Weights of a small GPT-style language model, trained from scratch on English Wikipedia.
Architecture: LayerNorm before and after each block, rotary positions, no biases in attention or MLP, tied embeddings, capped logits.
Each number is 128 + 24 x the weight over its row's rms, rounded and kept within 0 to 255. Layers, rows and columns count from 0. Numbers have three digits each. The size before them is the row's rms in percent of the matrix's.

# layer 2 attention value, 96x96, rms 0.135, rows 0-95, columns 0-95
088:150178101095135138076127159144135125116157144109122173129090154143116186150079160132141132130141129138135112127125122128130139114109113114113106147128136113105122127150131116094100137095117140111145150108093131156146105125163131054140151139123128100091134067119131136122181114170163160116
088:100101129139118125095112121191149118126131133124129150128119139115137104114140130181148110151112107129136114099142132160109106115146155091151118109091184161178184124148109128153141100135110081164128114125147134097075132114105127125100110112172129136091141147144101149104165139119075135123
109:095132107103096119075130113175118134144137097137170158171103155090074153139087119145108115129158143118116158141120131092138153133134104132129140102153117138112139136156122134139123113150137100094103135136141124119134163087085152126111102092117137112157077129100139147195103109138122164138
102:111151120105133089100165159078124125119128119146142094158133139124157147106121156137167129098138136124135093143121176081150164118126147142156099159127086129137093136084114140117132147111092168103160162128119137144151143134092120138144090142092132145087137097130153123156122092074125140098
108:141147101110145126130166100127153157116099135175136114119095103106155153089119175125080169138123091145150144156117130091122137111154087175111132139106160114154109117127141120096077123142142147124170102126117152134131132123126092135140159143126122141089128094082096109146098176122120097144
092:082121119108122123082110133096108110140132121112098126118108133117142124169172113143146122139158095133135087111139179095125100134123111143132121138117096144160145089116114148145139150102103145137108150140165154094091145145153100154141136157115153116198170107188145096118118132111143171141
096:125097129173090160093143149143146128136099129097136109150148112135155064126130148145131107120131145111177137101115107170122110126089181145121141144122108145124165124120133135124112155120090102137135086111146143108060128132126112121100121149125119081164143132182139145110138126135128096075
096:153098135146130140219120137135132141141137131140124131128123089145174141106151117110075123120118120121098160092146136094132127148167131153105116119118082127112138106140136134107096119111129119125145101133107110128161094149174124114152168151145109133126109146147144134139120147115087042102
092:139112165147127087161117108159120124131086146142100068122124120119136127110129121138128143147136137149120098112114153095119108156127132097104107152096126149199155112139119126138144113133170142139173145154087137114141096094126127196129171134128132139157129159137162086174093117147129113139
091:150138124131132145133110119082107117145155121135137114120124107157109160135119161140161087101159111119087106127126111161144134139078151146101104132127114115084075150093121111135120144083157118086105154179114133165137141144173147106132144142100125123155095160180148129094119083141151129136
081:116146153164117127115151097099144140154167115151135134091106118140079162102121136128134183135143086104166154129137121142160139119138080138132140137097155126138122116156120092142085132119140144140149158109144120124129130099144132132143128107128140118134106125100026128160091178156130120132
091:157158157123141130128090162138148116087119104137119135156127111120117115106125082157200126123098129170096121143141130164119146124102120165131142107121080141088141145146138149122103135099162104140130092111125093133118147159120131157107113133096109150121132127150131191068130140096087137148
084:159175114141146128130123141190145101170149133132123134094128127117127118124081123123133114175135117175077128108112087131114084117121074114120112106128186133160138115163102119105126120131165125129116129119175101092112118124147137127149121135195121104114140119135107132143119104155103117090
095:114157145133117118081118159180129125136164146115092165125154154133102103159141127149177126143111111132118159161113105159135123110146084113137173084139169119098138140136130121119126120130122107117112145135155075091105130138113160144118094122156139077145133118152082130098139126129102189120
079:173102137117112093129097112060129108163138099162116126134123089155135127156110169140125107101123114059099133092138128120145125142111125147101183093122124116133128162105143111108112161137121130075138121116146162137143111109159128123150113137065113124130104163146131108128131171142151144116
101:117118111174115111177144158077113111137103118107133125157079121156159087146145129118125143112100149134137114179106170149150121144088140159135159138104075120107146134123174123137139143112151125106131094110108127112095111150081113125107140123088137153118154147152082143112134134099099149162
089:124123109101122167129166120137138138085096155112133147118140178146130134104105147134083144143095122141191152126128139078144172115153123109153092161140136143100155113162125106107142080144100140173158114135107142144112101138097095137112113127139117143091173141096108102127128102101093127143
087:155119157140140096138127204182125129137123135112124094133122107118108124109157109131126129134120155162098112075113136117098115155186112109130101115099130166160113123159139160187155112140112108102140133121160109138151138119147102181122100158131106134140125162152151103135159138092117141106
108:116125116125132101170151096097120126125135126152118126117073092126172134123133095097078174125102081130182105108141136135132108134127142158144120158128125117160117119088133082123121133116103129132116130107089140140138110142166111116121143111138127180122129120075156124186111143135136063141
099:134117113153107140093146128115156130171100114159158113121080069105165107099091099141076150166146135143169154090112121093138133114134130146153124162117103148160173104149152081134124132112133149143114126114141129115107106152120138116124152141131119081103134105106097105158115143162103115101
098:119114125136113130103138145166157101187149121105189155126148097119150139135111098146135126159151130116141110097145102145138086132087162100177111108125144154159171133121107088140124115135117109166087154134150157125125124155141149076111131093144125112096104130133130156141163100166124134096
096:145161159128118120116098096187152101110170116148132159063158159134120161132118110139157129103088134124088123127113101167101084133103139129152144124127178123117159132161143082118110127109126121132155102146127099142122102164157132143121156143152110120140150117153098137125128139181133127085
098:130135116152138104142146134078130127121119141148118138142129102112128121161154190084127140102111119109113151157124134110130135114136104160062202146117121100099111160113157164110113172126130161109143082091113142109110116075112131131156138138133128143150139090091134126098112165099127137137
090:082113149105122134106104131160140115126137153106125121165124166132157135115136088121139127122161135145160077118120119131119127115140160078175097115132138145181162117154114106144166099109096111160099158137148121129090145162130090126093101105148123105124142151154114156131190091121139158113
101:105107110129092069139161172070100119158147117112128082154133116116187123165159141111133116130136104084117097130142124118154117139143161132144148100141089140149130143097091147121112114115099128143118152147129166086126121128128107102130110087104115154145151112133135130132160131125171180152
106:092122117134137145162128093088131119116162129144151125150091150103190149164102107111104134083093128124172115157122149164143100125142148109125141135138179129140119155092123087081098143171115119117116115108141139141149100142140121101146108091144142131107141114080108157124123161172155136121
098:113077133140124145134118117124111149127116138149139138127053112140168164119137134127073156085140138119193112104110144104160113133108128092166132170139091134142152101118147075141164130103105129137139105118149132165126125118154107127101133114128125112103175144114100139169093145130134151108
094:148125144129131095171129122050107107128098130140106095150108097130162105111124139100103143109140143090127149125127140125144136130117162183123114148151080129130131156089135124098066145120150125080128111133102162142160123168136113108118137131097104136140133129114173126148133170141170099154
111:150151109137154125128117111120137139133109146142107108126129125132090158121113171132119139135140115141121177157117154059146158109154087171085141140124127103104058155137136159110142147136157130123175109144123143127143123101097130168186142156118143112137117124104142094123085178113123129150
089:141139176148152128150127096141142147143122115189126108093090073128136174132137118149101153155157095137142117124170077149099087128145121141124100148098151128135107116122124127135092116121138127123122162156109133152133117150187141109162124125155119116120094149093135154157103149169119082129
088:102158153144169134082171116128141124100074121128131087107125162125075110140142120122149175142120119147128082148111134128137124114144099103147105151128125141164137095138114167129142115169104119147125154145127130117064136116098122171126114127160131132180161136102137112142127101092123155172
104:094110135089092127113121147147127120158144123111166153141125152122161130133112065123102099115156155111139110104132101135127108118115173090179094092152137142138166136127108110152144102131106097153078154165134138125142143135116138090056115092131137120123112142129128135164155108133172139114
111:152126143146134108139139126097134158127072152127094109119124133156172119111144121112109131097091084180126133147109137096133117109175109120088172121118122123126105117144157176135150132142124151138186107141177117134157121170096126142145163120138117102161132121103131097127118166096114077129
110:144131095116112125194121096146127140158150141165130161150147154129125095118129137140132111147102121146101151084083117111099107143132095159091176127119111114092094134120138136117112155117174117119125119094127120093145117160153179115168091180133144072151115113126136139109123138126135112097
112:151137107122123123120128150151151147141162120156139125122146136178097097144153161144114118121145109095085150119162097167120104119124115129081125140123122129094100147134112116117135112134156096117086110157147179107142156077178145128203084143123134122135123108146103127098088130117123138088
119:087112153158106117141106165171129128160096117116134136098139122150168156093123098155152127130149170095118131108144127138127137142108153109176087083152124121133166102154108084127134109107115111089097141109159120116129085113138130143135068136147155120134110146131103152139145070165122126136
089:145179131132091168105121127163116127147129066117128104097103105082096142153097131151090078131157139136154164156134103146114136111106121163142097155129139172119116160140092138086109121099137114154118112119157119150116149137114112135127178167124133142167117124148117120123083161136126152125
101:137154090126137088145137146109151125148127113164097207159135140120111101125163098154126153110098145128065142107133146095113141145142108097105115104097144115113108128149151117122155116116101107126151137123127174107133118128134140114165092154108120150145145145086165144137164087092158092123
105:120127099120095115133115145156131115132121111099091112138115095089197138108139129113123054165143118159149154142118091117126084147142131145134152121158125148162127143114127128146124109088174178119134113148158095135119116162146145121129188108140129085131105105166132129113102137124147162145
106:120119112102107109162105104136128089139181153100102164176166117142154132078126117144141144127128156099139113118134153115122100126124126120133102132131142130092171121083114116120124113096119134108088159141155137136151099134127189143136074103135119100119141123123140159168149081134183130159
098:162117110154124102120100123143146122129149160140105169154166110133178122065126108130117107123136133131105125114142105116099113118178144120117176113123147121067105142109155145086162139134138101114125141161140124151135155105117175098109117126147142138147127095170096170094135126104180139122
108:147154136119112109101144131104147164142108087149096149143204107132149116091164143156168121123092160094088143107148144129133156153163134129124144127146101133071121151120084125156125143140117126103167145108148142099104120150120124139160116142148122113181134124095152137099141124088163124116
097:131110120140158089099151147101170143136116164110124141109099144128183116119151144060131149089123074127123132155149151106135147103109173082108118118108160127177122106159125113151149134162134128153162159135140132156099122152151095103100161137127140146124145122136081131161147138140141127152
102:069134145099128126119134119118102164085126111131127134141143135134158172154167098124135147112136135088112108149107116157124133131102169100155117119133154103101153122095102071113122144181103141115121151089083140135136102148150120115132113082074156158078119127118127161140151117114151129135
124:128124121116119134136140083117142153143138154123175139167144134149151096165105142151135116145139103114118172159101119156098117137080123144082166133136119105094153137110172102111116146120168128093125106142055181100154128100133142105089153111103133117092155122142152121137132121161121137110
097:095127118119123136136111186153147134137097102142158127107151135158074124121125101099096125118145132165112150153151149134126116115108139129143076138145131118150061122179124169094113104116121123137123124139131124130150148136120129126169103149068140125165129152121076168163091159127135122164
110:169116108132141110137165125111134144131150167122099151144127104167170119125158130129110122141119050142126139118129122107057107106186137097108143116092160132117141127098147154128164119166155109127118121161139129121158121128162138084152105129147125094141150085154118112114130135094107106100
101:113109107127120108159140132182154137177164121108140142145145117136146110131144159151138099161134135130111149112122145120132139123097138098095084114124117138124101121168108120122107116128159149085082098118146121093166076137194133120159109169119154109148101098119086179126102137120139154134
114:123149129093148121152116132070107141096132137146088140166170125125106111108162117118142178118105125129140112112137119153126113154165132141149117131140106102078094126096081107135122109153138154128168170107149150108160135150125134126203087129126127116135125114108148153120132131092171131083
110:108152125126144145120079165134123116113132108087126167115146124092104156123135122105137139124157174126121095128134123153184132142123170137154101112178113097144100131139106100099112123112122174145119163100139106107139139117156118122144088150107118155115100111175107170098142134104151191104
111:110141096130121126128096145142113108139097058113138140139092092064112153118128101181116137118135192143163139111147128147138154143126169142176102116134108158126149150109088107156127125082130112098132132117117112133105116140149105127073128132114141149138128167115158131113126128165140160104
104:086121147144117142163075161179146129136135135106094112083156138152181132121154095141141123107147153098116089165096113153131147114125144120142124108159142112145121097138146067130169102088139108109149125142205149120120100126144131141140122147123124107123109137148088121130142120153131153118
096:129148078106119138144125150178106128189138073140163173132162113106082138155135149148106122148141154116117134117157092161127109145100144139136092129114137136115110164135099105110125108114140130116085143103141156091109124099172123119167107165095140127129116118135114154096145119160130167104
111:160122112103146111161127114146143149098174109150135117136162132160167141127132155116160101149110112153151117118077091115118144147114165132132179135141114118089108143088122089107083121131167150085151117142129098101178108148174140118164119145168158111116100120134121130097096144122138130116
095:137126172132157099145153089111134154120124146127109138107124156132157122129129085097158139116132130123130095097099125079132170125096168107094163119113100108169103135095152101172142146200121115133138148124077128155115141155126123095100127145132146154116147135097123133159158129123111115079
117:082136154141110090144108139144135137128150120090158099116174142195147121126143134082162102116127156114119110142117131128140155143124189114125126134160098117141115116163115101110127124123118160080105132144139096087157089122151166123141103129121164153111113121108088174134087111134152142146
115:122139147114136145110127137138080102157059152102120147137125112111138165086154064105116120129158143141083199079130153145124112150175105128148131111141157135146114141158161157138112133135141111119118118128103123119131119110081119138118131133123145092150122143080174117131116089128122133141
095:150113096094103117123142132157102153143134143128148106123149110086140107094129156138130149134142163078106124111139108165164118137163084162119134135133117135127150140136110131125127145101147143126111128122143114104124130106146146129142064131128108095101123104185120101058123131149157201088
110:097135166148153123116144136127137121110109120119105108096105156095136085134146107085135116103135150104146084134112148076187098124138106125112106085105129110185137118124166121153161150160078166151108149145156115170138124128100138136126120118148127149126109136158136135122154084087151121146
109:121116174123124123136147150124135132121131146121138060103130159159146119152132133096123155080103137142133082162107127119144159120096109107134129148096117128175154075150143125148153122141098118110171092148150109095126126120114120151094138105150131134119154120114128098202141107151130082168
101:097139121108149131141164134124145160126107112093143095141099137156130093162105220138106115088121120170117127126100124117105173128128124137104099159100116143132073145139135129146111146154144152123131101140142152109158120123156103107125136144095134122096155135072066134143135152116129121139
111:146111165111120093109137121127156134148090074157134088111143134146144106137137155141164103116088132134119126114144149088142163123134096150112136138135078139147105109182153154135130136120110182109145108139137131101118086147118132173163134138117133093138124113080128137135111145055141117162
101:122120158150126135097137139113118120088103173116136093109117140141131148127118092084102124091145065173155140208116105129107110120132139116118153125119170104145103088112155149122150131166132118146149103175120126148142168115105108116099165091126145155110149135164121113143125140121119126155
112:127124123091128081160150151166123159160133101131125110114123151148129105072155177158146146122135132117107101088133142114124133122157123110136116112106141132160101114157090096166123113114125120143115160150175100135144090136134160122161071137168142145131117128108085151174118118140169111158
094:105116118103085077154132111144170124118174152129170070135152143103132109125170170099120134090144117148127120132130133100122145116096183103152120146116150115168120108150144085114137128143156177120115145100150150107073137131096154131104146115129122143100121149131122141151120139090122133164
091:138101115134179154137186117169135105142118119140132164133149128142148124163144093119137110142105163133149129111132194118163151143109084111098073121137143134114125134164099155118107144138085095136103159122118129099074109099109096140107120148125123149117105140135159133137135127126144132192
083:117112100104124138107158120163115135122092122121137133150123123098152074157079120046104119145121131095172153154124159110139094136110120121131104140135127084153156137133152158177146136127103163136153108122088166109128110106089103144116151164127160144143148139146123120117133116128140180118
104:110095098120165161112149106106110147143091109176148132134157109119175070142132136118140110173100116109133152133132151129100135141122113127106117111131187131122139144128149102172107149132139080103130082133084137142126136168113118125107095129104118139120098130159167124161184116132157112107
093:147118113135149140128100133114126125135088142151123126169107136154146109130090110135185126149111154116072128132095171113123117145158121128154111102125151153127128154144106112168108130106105134088165113132089117166094088136132078124124074138153108133190112122124134084132166115124127092109
097:141132110154138175096123149090125130134100117173154118142113136119114139077062129164128114141143141119127129113114148161123126118130147139135137106105107148078098118129106075133091127130151141152161116139144127169100126170138117078124125143122121129183121143120119126092167159161170081125
098:118108115116158156166149133102108131111101127102158148058145113135103111140101139131151135162134142108156069116093126142136123173119097129117103133143099130119139130142090158149113132112131170123122102111084139114106069116156115129194144165146116151139119132165166135139123120150165120143
091:086101081083096133152149132098121161137120135157170117150117114142120088072125166114104158145129134134135147129117143131097127134096107156127124137110110139090114122138136111145087137119160153113166077125119153115135111186104147096128123111086135144129119156115130169145135166105144077149
102:122095113127129142173183148098107133129098141102122161141112103146123151108131124113076131144139127141162130103114149100110153139153150162085132133124097128101135130118091161132148122131121104128129108148118206111078145119114113103125188137131121127147147151136178115173150140118153099161
104:118170111119161136124149122125111095133150089163147117127184121150144115103140139131125134100109140178117147144177151139106144091103107139113100122113072157102108118162123131133105142134122150150143082147101158105104145120118126124121111154109149162134106158085158146084117130125115153198
104:121124138105116138165135141148162128135167107128115099170159135156113093124202152093125142064088139151113145132126132129106121134109093112115129149104071145085106107165156126131090135132118139134150103138108132091100126125121137140122085084113130137080147141102104140138116142145113136165
101:132166115165130113081159096111130131139123123157133146128099124101144175115073126179110128156168145119136143100152175123109107108156182139135121102119132143143107134130097065108112122131163148136144077106147165154136126159114098076113105148152133119112121126114152138094115137132116113133
100:194137113161116133116087151107132137132105138168157138131082136139077102140110104146118095155132125151108135131124093107118087118156149139139158118135148150102116145088114122115106100103118106136131106139133171172154135161138109101126067109137116119154140125123149140085143146144174098083
100:115176115141160162083140155116104146145099134153140144115100103125109117141105102136123113150133131071140137108147148142135082131135105132130127089132111146095117141125118153122148125099090116164143092140144121110155144103147104110105103138123099137188128134082187149082126102143172136086
104:116143090185127155170174146144156111145117146154141098176136124130110120127157137149158101145158117163110156128126177129117114096136135136135160113124136153105129143151143088102088144127116096136155088104129176112115128113085100119090087133107103124101151126133138159110122112131152073127
103:139110112142115152133166103109118136145114166141140140127117110142123181143080129112100126158161144093183132120117136102093124160148130115114081150112144132164143139109127105123148108135126161125161105127127188160136101099146074120141140140188117131141131138091159085177133106133107116131
093:145148095083150130144102143144135119159132110116146108118152111140162112150167124110097144089120096155093137132148122097140143119108100145115080087118149143122127126159145147107121138164126140115138140165115153111100150124122147160107141114097107118125083163080160119137111148070058122159
084:114135132151160147114164119138109078143121129111110183106130114133114147177132133120153114131104144122129128122125140107139156143103128097106081174142125132154144162163130135093122118113101131121112145108114172130094104054135097169095107144186123142156131132105137073116149109120103142146
098:140105134144168135153101188163139104126115110097126147112166124165122103162141116158176137115127124161104098138117109115133127133116134115134124148121118157144127134117099129169078139130092101079151159122089122142076150135113144135144123169096114134151067131128104090143165119095153117115
096:163134116120147101150042122128190118134156111136156111134124150160136094142082076109108111102108157127118163112131110137130138119118150124127172149112134132087132121133133123076110129125138151099113129163160088139145108109120112146093136064149129115120123134106132114118127133152109087152
098:109141159110102112126114127137122120133094165065095133113104131096143147138157140110104121133133124135084130104122092110126122127160172147155151090133142108191141131104134131136146101141136144140116158122177127167159181080116175133121150130125106099155154104164100125161135124130120151090
100:138094107145114099146099130145183140114146154140162080148141148117130096141196122091129128099129113169089125137138110119132124155114108101145166119128174113144143118139144128132114150129128101089099153120107123104144134130097169135110132078105152123088122131151189166143133149132138093155
086:146111135113121103110142128139113120117108160099103154092108128151124174130093103124130126173117123113155136141115151132128151121142167114171132165143153136162136150053127085150135111104088111118139141136138155156116070120121068107140093140173150138146134112135114069118133116138159130111
097:121153131153125144091131104102094107150109122181130169165093129096110135118100156147106167102115160181118163133150126155108126130095116117098099112117088134120088121129143122159115113125136143169128131145152135140126183176142157107112095119089137119147158149132075148130156154123151127113
101:092095111118093151179111127168126143112136176099157102129124134111120123130186150105090168123129086130129126154114101115144094149112091138112097149127128103154173124138143158122153145136137136089114136109105121088135154090118175131134166135093100113118140135122139127188098140136115098125
100:149152122117096129105122110106089134148087197122064137111059113144110187131132088158127146118093114136107161105120126137146129141152130130117125153120171137117139131112142161153128137144131116110148116145098116167133111121161091124132121101106117108146166134100118099143152105166104139095
108:157144124152131144096085151095151127142144111152140091134127128170088105094126109163134107132107125134110144126153113178120096126126147110165163098102138133069082133149115123147101140122133118126137105136151112123122133197147154108129104060118124143107117142110127138073120138161158110111
089:122111144091139105133105142141128147109153097111159078131155147142091115101144163088148126090056127136093128131146118139126152117106085135146161139114132121075108112148163147156120129091128141114146145162119069079160126141158108165114113123104157136117139124110129146106129136162102150142
096:132136124105115087138123128135161126133167097143137083142190139129149066131170131103124121078086127155087127123168115113124154150105117109136170129110152124134111114163141137134139143130141147124132146120134067098106149168115138147121128089115167138080145153143106156126122163118108119162
103:122082145125123118150134134175121158102141136091108127148109136118114130153167107110151136122159087121173107147163112135141088135132111111121113162153134094186137119107135134170151102148118051118098183111106141142131123123118155122160119131096140120105163118157081134159105136135145123126
090:149144123130088132161120155146145109120123124109171112174125158137083092113143170130110135092116114180101122126112096102092118118136116116123163098113064133110106131159143134114112119110131163163172110138124125126108122135112122154133116118131143166124155148127133092138104183116112073175
100:129150133161138082119109151141153110118187085146156116170143156133123098106078148139151107114141136187100097131123121098153123117104141125143164094119105135148088140136110112129101140129134167145120148107157054112139140158137157127130124158097162135138126118111117144098142150091118099134